Part of a small language model's weights: 3 heads of 64.
Each number is 128 + 32 x the weight over its row's rms, rounded and kept within 0 to 255. Layers, rows and columns count from 0. Numbers have three digits each. The size before them is the row's rms in percent of the matrix's.

# up: layer 11 MLP up, 512x192, rms 0.0809, rows 508-511, columns 96-191
# down: layer 11 MLP down (transposed), 512x192, rms 0.0732, rows 508-511, columns 96-191
# gate: layer 11 MLP gate, 512x192, rms 0.0758, rows 509-511, columns 96-191
up508 108:159119140135103122188180084135151158114112107142100058103184206159093118188083127109155115105129127114146090137110059146118101082073152073092132070147156122101159174151164131146093144114124145122171146076138155154198158123126107120102151151167157175161142143056174172154104082181101163084
down508 105:092090123095112142136147106158144129096128163097103102094124188161165104086088152131140123105148114167197110185092123086196125161160178127129061148116189101154112084153171129109143159151118167118195162126117103162169066101122135088111212153121131125097138111179068161131180172140186086040
gate509 094:134118141192096175095144098174170132118122115119117129231108105104146134095125059116137102128137107101155109145152168186179165131124120110140131125179143147117126103153094174158127073119162075189117102114088175124109149164126148187088150138149159086094195157128131096097174174153105124097
up509 094:139109153172175134116196098077074158173141124116133137169155154123131104136056085107138158147162181142131138144099178111177140147146063149121155155139148135134206099100193176163084094148105121164194127088171134096170136083104132087183105158154110139140166101119111122152177151095052108107
down509 099:123200118172169131114102113098066136059167149120080091164122088085112134179150095130166143147153132145135138130147056088175159156142084086136142097130137141162100138175109162199094166152127074112168161151153135186112146142083105143108164135138141069125172082123131057101191182143122101171
gate510 111:110130096112100124107139141084128094109077178133125112177115147220134154079134168171109169121130155138111169107123092194093079120114177136191117123135107127101106067135081111110139102099071137117104138194067190092167077193126077096070107090161140127125172193070205085147133127114128152169
up510 113:120104160142168082114129104170123137145109130091141143146108101181130125089165073064121163162154143110138145187159108169087140138172095061168127087103158138110104109187142128174121129129104125154089145171077182078116132167115147184093109098109106161125198147084196166156121107110140115120
down510 100:118137174160118160138138190103119092165086174158163127118176103159137121151075138171146094129129160146108159103130169124154125103082109169123131097121075146066097077223091116113144122143112113154144029188075089111133167112131149180141092158092089119126124146145097105116086131138138139086
gate511 094:113114139138118136125138113183127138156135118164106154117154087102193160201221165125162116142104133120089144117137128133131179157104136091129139160125154138106143152102199176091134166022171187091134103151146165071122161143126126124076102099162151128130106080157145177157114207162145125140
up511 096:090129170132128156088101145121078148105159111084131133124095148128115118184099209162106130085123194115164083136167114141133217145170123084154155141174149102110134146158101124098113131165142051105149082133188157078168092124151125158085085080168149133080157121082098164117182155130104114182
down511 086:141136070107127169207108115195136091157171111128115100116148124131102128160111090110164103092122118069098157170151105082155100109118190179103143191104132111160137136155174117160166132123129145122122136107118032166116201132106138154073139172104123143091115119137148106109129127144141108121